Part of a small language model's weights.
Size: 10 layers, MLP 512 tanh GELU.
Training: 137M tokens, 4181 steps.
Each number is 128 + 32 x the weight over its row's rms, rounded and kept within 0 to 255. Layers, rows and columns count from 0. Numbers have three digits each. The size before them is the row's rms in percent of the matrix's.

# up: layer 4 MLP up, 512x128, rms 0.0684, rows 183-193, columns 0-127
# down: layer 4 MLP down (transposed), 512x128, rms 0.0683, rows 183-192, columns 0-127
up183 109:106082100110100176175123136137137135102170120220130123113131117110082072146141124121137123147105119048157129102117169145113157136106170111084095119080199130113040186142124091106082108083149090126123183122145166127171216144112162155093168159146105139128126059087153111129113133140098131151130150093103153160099102143169146095110181123153191151148128141154088108171174130099104109173153
down183 093:107124131118185119124124144146139099196134093098098149087096143133169097156093126125144224137170134135144114169137190153109157146147159099120166139136118115184156081105126121163155102151135122147089129142122132128129066102154158144104127124077132108104128137109158164164184151165236143106130126156103101132149225047103151131118175105170061128108124109100160152142113170157159133063085
up184 102:176154157043090131081133135120200137131215100122088133082103139088162153120169140154141135114135143129064122113122155144165118141097150135120153112111046156065122146164149122121132116133157116149166120136123082104107120090121019144073130125077137144184098144126066141112110178102114123085141085089132128101133108098138131077121146171169169117101127117190078120175124116129113181144092
down184 101:080160123158147137125182191129087124122106085089127127117106079163107094093109166122131129134102140124143073151156134175073088092123126147170107100124179143120122103154131075158146133208154138173083119150094135138116171086137125108128130082145118028169163086145107091142151162152089128135156097127126123166158178067160151115093160105067128162146066128104126122173158123148168029131123
up185 103:155094145140208122149129110159100123105125150093125135102060124107155086169105143069110136111096107136133186105172113094062143193150160094143167163091112177147087102125140154174108093137112152122204124175165086129084141137197126144099081138104116121144079083098125158170119160157126150142142138118120150143101112191124118222084150143159119149137162081098128076162097105115123167156075
down185 100:092196134128104112091143155098161137089119115102168150097135137159128138095126162165117112181123125116141160136101160198137092142158056167174117047143158113108142124172119094128099152095155099183109134106101132102142104125133134082193111127184187142134096134170110151109129118123181093147047110137173093167204173140138130081151118070087144130163035075141123112116152141137129136096121
up186 104:148173107107066090145135139154147127124160119141160118097116169105097164194076132154167088113074118098121087147096116185171165156094185131166151192156117109160096154104191098126184156140201098074156103114128133172159090125146156078132076132187130136175136132106125137146157074164063131130135119131127123110080118126146124131118098058086136141169104188137130101129112125162082078159096
down186 103:148106068064120134106156103130068126165124132152135154077171081135165149113160179111048139101118157173147171097155133099138099146076151123110146148148142143112158117199122103189109143105112147121131147151142170110126085101111155154131140116124105110113097167141101150120115099124099092132108071075132146100127163070184162125131038075086085174114144164150155117147114142141161237094118
up187 107:131108128113100091154109136125177153070103137096132134132102138179138168125113080110131086117144095120146043047103106113148104148113149095180098173133102061098089065147172097130110116064155107139114130191085120166135096133144125088147148195123171130109155133113194164141124093138189126119111115091129153146108167166135152173158085104121103093176177069119146091174056149126132138123157
down187 106:059086154153159097125130132051080060131124092161156082087155112131090122099141159101089069128145081131092108111104148115126124073124123144150123100120131122114113215103161134104149141111109111131112170147111162152122163171103162072180122099154117105138126091092124113122121109104106033160180146159074126093091126097131170122195097139151183137105109075177186112113149101140153122094176
up188 104:170105102156196118110137140104164076107145149182118025172136113123121099196072178160075173154116145079115173098138159173157132103122074083124151121090075134106147119079124116138119160115163164154126072172178097144079128080105173142147154115117142093115129135142091160162187114169068087127171099099105114145113144084166067157156115132134124143125154122153152137147131102134162101132164
down188 115:177153137095057170134167186158140149104099102069108129088107088073128148112150066073158115169102123135164148176121156132126144130161201160120171115091123131175123121169121133119130175154108164125173124150163138136140125119131098129108106138089134104071121099113128102095161160177166222138117132115122128142075121126166108083077203147125114121122152070129153127143102175169190124147050
up189 096:162085067140118075135151101125157089139172148139125124064109172143155103193066199123120053126101182148062123106142136140122149123188139130168108101156174117118049108112136152144116116147174140117156173119151131132101094157146132094176123115046103117118146049115149111139116148118174109129198142077139094114163144151108136115186100077166089117139105151116115096132091129094160145139166
down189 102:140163189143134159178137144132126202096126126106143129179160113079105153113111141172099146153028155063154125097134119115115123026080132128081070117076146088073190139152091073092125163158107142120131124139115168136132194154151083116128189172146168112123120102124076077093134116101091195144108146152115140128092089148143166141129144101136095163097134130125138143095136098153139151123128
up190 101:103171111188147112158070148136144186112090099166090104121036085109114080117072153115130117141138126109117137090139101084155164149121107117111099143134188121106187084136151147125167133131104127141126112153113114153189145111130112155165091166108100188164106104124119164109180122122169132128085097100142120123104154236190164140143135113077179059158115154111059112105093109131107132129072
down190 101:147147111174135115129190092117096143119091146218138128180194126148127071085110135148113056110108082101156152133099136128102164053129179072149077123121092082109100125149183135135131093107104099104103129082144131060157117117161119106138157114095121164124120134136071131175166094048130115159181099108143153128144122059138131151084161180122129169154164153101122148137084133077130132112085
up191 093:185096094137128108104105152104152145123100120095155068105122147107115139208123097150159100142127055152172114072142152090124105111139224170099135130132127174062165108168137089136077150160079141139113176082165139108224123137185121096105114129161108171100071104132125106143111141091042142170128137164105169132107165172115151116108141112133144172071130131125112089142136117104144160132109
down191 090:171094142135132215160151143120113113140064076099218121127143102139122134116155164105146150131112124127124188169110132158154114177072120108089130134161177125166120122172132127118136150137136115115077134118181094097084137102113182171097128147162099167151118178103187115183139157089082148125138195087085122195124109081112131176127171115140158150089168074131102138131082173191159155154129
up192 087:127107095159150094075105179084126149136096211161135115067136168117123149123116099118165118151100103191123113108159158128164097093157135186121077186087092099158076143133140162200128157193087095162153088091147133143156161127152131076099159115171144110109083185199126121128113116099082079100092137105168098120147147106135128144128120135131076141100097148134105115112102146167164164197074
down192 084:110095173167150149122142151138111105179174086091086139141188123164073093128081105177123167164136142138186162132155124144143189134075112105122171099145126193179071144107174130096122152095170130146124163169198144153166151137174092190087081141127103143119111158087112121173136103145131145138108088149051187150140126140072143138113148097147150137162147084117113125155102157153118143047116
up193 096:171105115152144147145153162150131163091120110103129180107127129156134076078148113148110133078189105134139179105149104113215120188130133179130106083121108162139125153168107105119141093168127066177102128162186116087174123152129101112135081056107183126135145087174157103121161077172135134120172127170118133086125135219109112087088084144163129125115152183164130132131072111169100079101113